python train.py --num_attention_heads=1 --norm="layernorm" --attn_scale=0.125 --init_std_o=0.0 --lr_head=0.00938 --warmup_steps=200 --schedule="wsd" --decay_fraction=0.611
Each number is 500 + 50 x the weight over the matrix's rms, rounded and kept within 0 to 999. Layers, rows and columns count from 0. Numbers have three digits each.

# layer 2 attention value, 64x64, rms 0.247, rows 21-63, columns 0-63
460504522563532498569591466512481524582495505460429455516388524539502595523505548523514562486548482558477513555529645531492481413538458459514450513496526500492497441427470453494600579485496466
438447544458509532523448470416468444431499515515507442578382469476466508561492444495523518539595455540545454459404563502566496472514516532434545544508523412511507492513463528541483524535555561
507506585519557537627519460503555399493471466482463525510513497373522498509506492503553542554498489465498467461571551486516564475459512450441578483522438476514494404487529551495660579477544602
488534549417550569531457430543462448489485536557521541440514399457470485454582505503569452498465526417653506478596513499431570530451498567432470429493447481470445497543570564536412572524557523
493438470475451513500509475534495539492528533514517440492406505638466589554515413533487507532438602419579664557516548490489487518488495595463473427571441587490468456460504518468513547419541516
571519506478465552544497471506584417489532472499546468479555427475518444548522580532492478528499536517532530466466503465512507458474451496570566542458561462477453561530519544490491452540475508
476466497440486499483410483521474543547523514468484447459526462440441524500507408566533436480451555491542431579467572463412434512471493455550528504530468418476433525470506486495507551529402445
497508474572524490503498517483501582378479466526515512521548575532520481537443551505405490500543466493462379556553413498483483564542451479549552525461539463524580464522507509445546488493471532
494459485507514488426411497636488514359555483476551532468415558471637506437590541572491508440587450627492628510506525458364517553467519534466432517404565522427494452570455507523457532446537541
505529488420554491438488432460547445421537551561514477469514457535391435449544423434471481532570553479548488479429560535520560459517496436515439603461444483440490592574482560529518424602567439
397477510518488506447407529475586475470471473490477543547485527382413446532537448452542531538559486557473459486465446539479535525513520529511532571441568526518465443547424494507583566462571418
509472518420526401443494507425543468531607541506466404394552454413486402464577464382517492520495569558436538469451509519482531498448597499548466481532458512596509594564494587532483543523515448
537563525457524471529523423508455571538524584524486533438456514594542525456561555473641469501429535504520505555519527496565599555457542504433402465534502500503521602553514549491392539509520515
509577471474477527439523427527492439515501529534555434509423498529442450556554484537481523474546413516517524499496434562519530436463500550459459479441508592426459494449566535525467472485557476
499467491448547481500443589541389526535534534530488535505441485497459546503561452538566474470584522524588511524510582454493516523479536461509489509490535515463486521536527370539374575409445527
502592509502559436456524503467483438468527526499561426448594568480465456528463426484446469455587482517504462568549492535505505490523573524522489477441476580509529525561489569537550527539563545
508492504480435424456473568492557515587499508421381556490545536501450493565543512412512507467510555504489517544503581500463515574492459440501474494418448527509492505530376447429529543454489419
468563514523380556591433496514533560611498506517453635506398380533513515505545577404545505439476423582507523434533506569502534513447511527500430521481480386526440548452514511508432516449444500
453488552469512567533583532472493493546497439530482573450453476458456533477550458525509566426489344642464439500528590611589497377558550445526474566502422370525540581540676575594434469523426502
534543495524499477506562449459522496542460555496454541569551422458446430522558607401546465478558451453463433504519518585423583638474555516499598504461504505496497418499394503493573512487526441
517478555483538562495508317488474508497540476466543462478473538657555565423541526482542495464433472517471555460597603531481494538485493386351484440560407459551510538470591589490528488440487632
550488501502519563477465512541523472534459409506535536533510579448482502553452454517579504563515511543454404471499478445393514500557519529492564518505576519480426497509520457584503521503451497
469546485508494542430425510549549540523523519556466534528510462545528495473511488501406533512529493490491537431481481563529474513437505414399424512503499475486537481527568535510497420548516527
436436487541527457565493560448462487453484471458545535554434488460529554466485448466535451497520467503487540449499505438541482467574510530483553487484530558543494458473451378438449472487528518
513446476493398537498517539465466539501484480477511458489435553470487527677444491550466520506498454504509431596440527522486417481522470565504536490509502489541486425482467599462502572501526414
478473534480518581502491506511469466499433489500478478592474544497432502561500581567532577545510441523578479516422552540616571456507475444417524566539537487507511509463474499518578522528530498
566490546546431542568414467517507552529511557471512519437347537519659520546528464440528444565557508539403532504557557396416501449496520448393410496489503474471477548493498449480453528477443584
372495525529479474487421448587453566507453454551468560456497523525475540481471570496539580533490547389529385561630512567386424592397434424395454460498464453394495409534499529530534650411517483
538514489449488510560529495435459530485516560525501482456432550526507560431570463497513520548564452556532473502510532446574538462483500478509417537474486543532484544483576484513389546485510570
474532485450531523442404593479470594524447544513470582486525467468523475442479502476499452487471560393540524527463441581588547593512485387430379535545518521505569523581407537439491501523537395
478509558480541391550552445510488484496478536502492485510506481499465451412508425410534480468535527431487480564576538523466545525515545541496487458429395505415521492509492440528479538529510553
522454479399529496321441472493557511444544516495469440443606581487460446401483453444445463554467587520492540473423500477496580536471517428436457506523497532572462516559456561518531487548540499
549568430417585507610568517434473540563570517496534559482464396535519561437492634470519462497499508521481425506500551554608556552528459419543541533583506516501474501396461511463463486472499468
451504523565466548490412433501566495499641531495495475534556433443533453531590483481535495501537470487404517504549428495444419588428545521501559400499485425515440459475628531505441514438483503
439494510516410432506510441518597498477565498483479502440483532484494549491550446444520530572493569462428598551571510528434527515458514534426460447439434596525515515505454573445611556466566567
536548474518468554497444499549532486599528479532458561580516463574472542526432482480464532502521601433557509469441569539443447508547430557531366520452498496521459582482470519461533444596597409
423487496515510529467471575515593554469492538505515538501446455483506503516489432493424499500557527503511548536530479551610470529534472475484547531509500485459536341543470466513541508476523485
542494578489507513518527549556506428595456468476514476571562493480524412588523596463451526507539533514510529469567550548389519485560480682593579457464430457445563522510477447592515474506537555
545579499379518472513570501601408478603497528501466474445544470503487489463515590562447456476452496448573537551472600512566639492429481503471386460490466515422488542449505557484425457598533489
535494497514447436442509471535518462504535589453454383510539506475551426540499581494423491563456485448482548509434497454578562453415459468475527449534351494497535518442451442451581398599534536
466517541501526467563503451393537476460477543529486458558588492469460426463571482442516503538584515486469431469500459529529513533524519549539530551416521440516564589521508577468541448572542516
498479519464592492517520470495480525424478417498613452486430577521540513478471541581542544526462476533476396541519506554512485492548446465500532534535509501466605527505530573522528547521492525
483495519480513484529534529471520411431658538473442489461430488438446535599558406552544477452606450577490565543489587466534510512508525446556586473484454463459493413523549479500464506386457595